Weights of a small GPT-style language model, trained from scratch on English Wikipedia: width 64, MLP 256 GELU.
Each number is 128 + 24 x the weight over the matrix's rms, rounded and kept within 0 to 255. Layers, rows and columns count from 0. Numbers have three digits each.

# down: layer 2 MLP down (transposed), 256x64, rms 0.0932, rows 151-170, columns 0-63
# up: layer 2 MLP up, 256x64, rms 0.218, rows 152-171, columns 0-63
down151:126114170105144096145094141146098103163087179104131155173123114108103134153117133113176136140105099126212110138141112149082131142091137089106139075178131142136098118131090172114124150095149108
up152:114155141146119145132138128137126140111139145137127133126130117148123119106120085134138172141131128136136110079141111110132161147162146127169131134148119148147128138155118165104128148115134119
down152:137141112107134133114146145111127109145114110147126124122130150122119097147124143133125119124145138122107134153116148144136142121123147143096135126153118105125146109102152082147139120118112111
up153:103130159099177071152164143097139150134104121139099118114128094120157110142094100131149140125069105179164058150091106137140139161111154083087140141122068096101184120127176181154113116155085134
down153:108106132123195114130182143135164165122140113128122126097142133141155117159074071153135142155085091196151075144082116088113109146095130096079141160134090118104167152180133167128094137141092173
up154:151147132110140130127119106113132141146135105148162124111104112153110119129084119145123109150128098108161081121119131162144144128140132078112084129128123102144134144129132157108138114113133108
down154:149144134108116167137122125126180146120122134129144132156117114148093167135103145121129079133139119128113135110126129138074121110100136096145105135124137119112128126161139138128139095139117169
up155:131131129134126116132143119120121129124135122123129116126119117131109137124137135120127132120120120130138129109140138136128115129127124118130127146128134123135130121145132129130133138120136116
down155:135128142128131124145145127128119116131140114122129124125133131119107143125140126123133119116137117121127129111128122127125137127140137121127098145120127128119131120150130125132145118126132133
up156:088135079146134135116160130138136155077138107131152140107121149142124090143177094135123162132120108110088127063154143091137100203120080100145140097095140106120156135142129144097182096138133136
down156:089127079148105121069130173128107160115117140152109143093116111110143104086159148129135166176118146120116141071129107104109145177115092117161161097139136120135164114133142194099150124156119142
up157:084183110082135102142090094142143133077121226089076055106138082152119183080104108171070133179104096179122067098100083174126096072116113123166162141110150144140144116138137102112172088116128169
down157:061148097100096193099156159106135175092079255098083043148080060130134215100094128135135176129127130156150134206122106125104106084139111110161200159125156110170116116142121100119137121113135123
up158:131136107101140136137140113101129135139128118104121122132145133135143143144132129104119137103122118124141137092113130148118093118101120135138109141115127133119127097137141128149126164139131121
down158:125141138133111130138132129130124138117127122120120139122111134117099125141118132142116131111145110096136117115140125144130132131137139169129141140126118138116129135166126138123124132122135115
up159:122114134128137121131125119118138133146112111127129117129115121144126130119127119150130142138126117133135119128138122118127120131130139117122130143131133119117135132131145129134129118132139132
down159:123114143140125116157143111126146109148120085120134107124140123143117129126125114146121149132141100142120117096121117113134130121120145113110112146130133119117134135139137135143155125150142140
up160:127118129122130116119139130124143135138129130116129121125129122122125113132127121146125126121125126123131126119131117132144137126135126127139127117127125122132125135127129131125131135134124129
down160:128136130129129139136117126130117121120135126132115133128135137130131143118124131116132123130139131131133124134130136127121119131122129133127127128123127133128132124127122120127126119130131133
up161:110171150063160137140127127145118161161097113145117069184135150183127098096114154091172161133105117118128168118076122078140121083069062094170123069146182168127114130116142135196136150108162131
down161:152181119086194135194117107152181126144104118107097144152108119185104112123142104065147181076124144086145129141099135064148161142160134085138148148095102073137160150156086112129145141087102107
up162:115141121146120129100139112140156134143124109121105121117159112148137109111134131123161124156110129157095142115138128135165128161136112142129123153150152133120135131122155123110122106132099147
down162:108129116164116130125149121133180094138134100123122124104158108152127118133145124152150105158077111142114134085127112121140140135119105125117119155145143107131121155129132124118137115129127159
up163:109072125100152130136142105078141109132085135135152126126119114132101100112084120096102160097126118145120138120123135125167133104129109125138163122166109130132139072143141188137142185139136125
down163:109107137155121160136156101106142115137121102113113067121128113105138127117145146127067168128163137143117169104153131141130157123100093117120140125135110117107139077125151074128164167163148152
up164:121073114148148099164130121175163151116173122126105149156108151064163086097115052174158140214121102106122063146130118127148088112096102107077096144101132108105120181182140124037204066162147132
down164:146121091145201160171165119158128125106071159152131152177102120049193125079140110137190155148156192102087094116122141143092092069103075133107117147111105094135111143167125137066119150127132122
up165:080086147139202124077172106121084085119138101140093079147169094094133128101136065102166203042126067106137199141088103108130064125134118199116134161114090136142127151165139175129097123129127143
down165:131116172145173137096154096105088081097149160161102085115108072064164156098106118105177160138182124133119173116123148132114048105102150225106155140065087099167143142169177169131136140120122129
up166:100163193140180155126163160132130083110062094135172099162156167134176142112103138154112150196102069146126116180195100112177088115061110076106150160100127145113132153072226126088145099115091147
down166:105157152158145149090166191090135110107061205198152105116139115091216095118118126122195155136134083127059167195095149124099086073099104101104125099122181172148161156096122116153159154035094120
up167:119130127163118115143139124133130111154132136151143109103153132124116115099124124134102118157146107122132149150141133116122108114131114132136116116131151115130122137145130135113138132131123148
down167:122093105147106131128130115118134112132115132117139141122153135120142136124124127132110141112155121114111138120113115130116132131132147128138118152125140146113113153135121135141118129129135130
up168:096155063081146081094172079111131167092165091099137133176091174160048132114101126070116144148143107139124133100137129104125180161083139106132159101110144133162205131089152115118154178145156105
down168:092199110131164067125180126089134142125191107068105165179089168119114112096108144126133153124179100113123120108109115097141135115082119116084145077113175146143176101074155144173133152137148102
up169:123118107091087149109152098106111150169112122115133129150154184121139140117115123060147157158056082111121173093127126161099147094112091103187137155145129110113097144112124155107141122155124129
down169:125134135141071145141170138160120122166111157129178116151137192115140118093148134099128083139114079171088101081114135147128142131119091134139098111099182112138122131161156107172178097059113125
up170:147132138136139140102117138159131143160151128097165124148144142162108102120113129115123147118101120162118114087137092159156139137127126128123105174097129123143113134133138159149129127142133109
down170:117129131121111128150127133149137126143151075094176131131169131169090109136166099132110145138087098145104134062107085116158159141118146130133079182112108096114106140148132126148162117164135127
up171:136102157120090107102156082169093107103146129163115135119120138141134122083150144153114128168142138113084127168153116118138127113111122108117103151081165113134118140133154131129108099157171108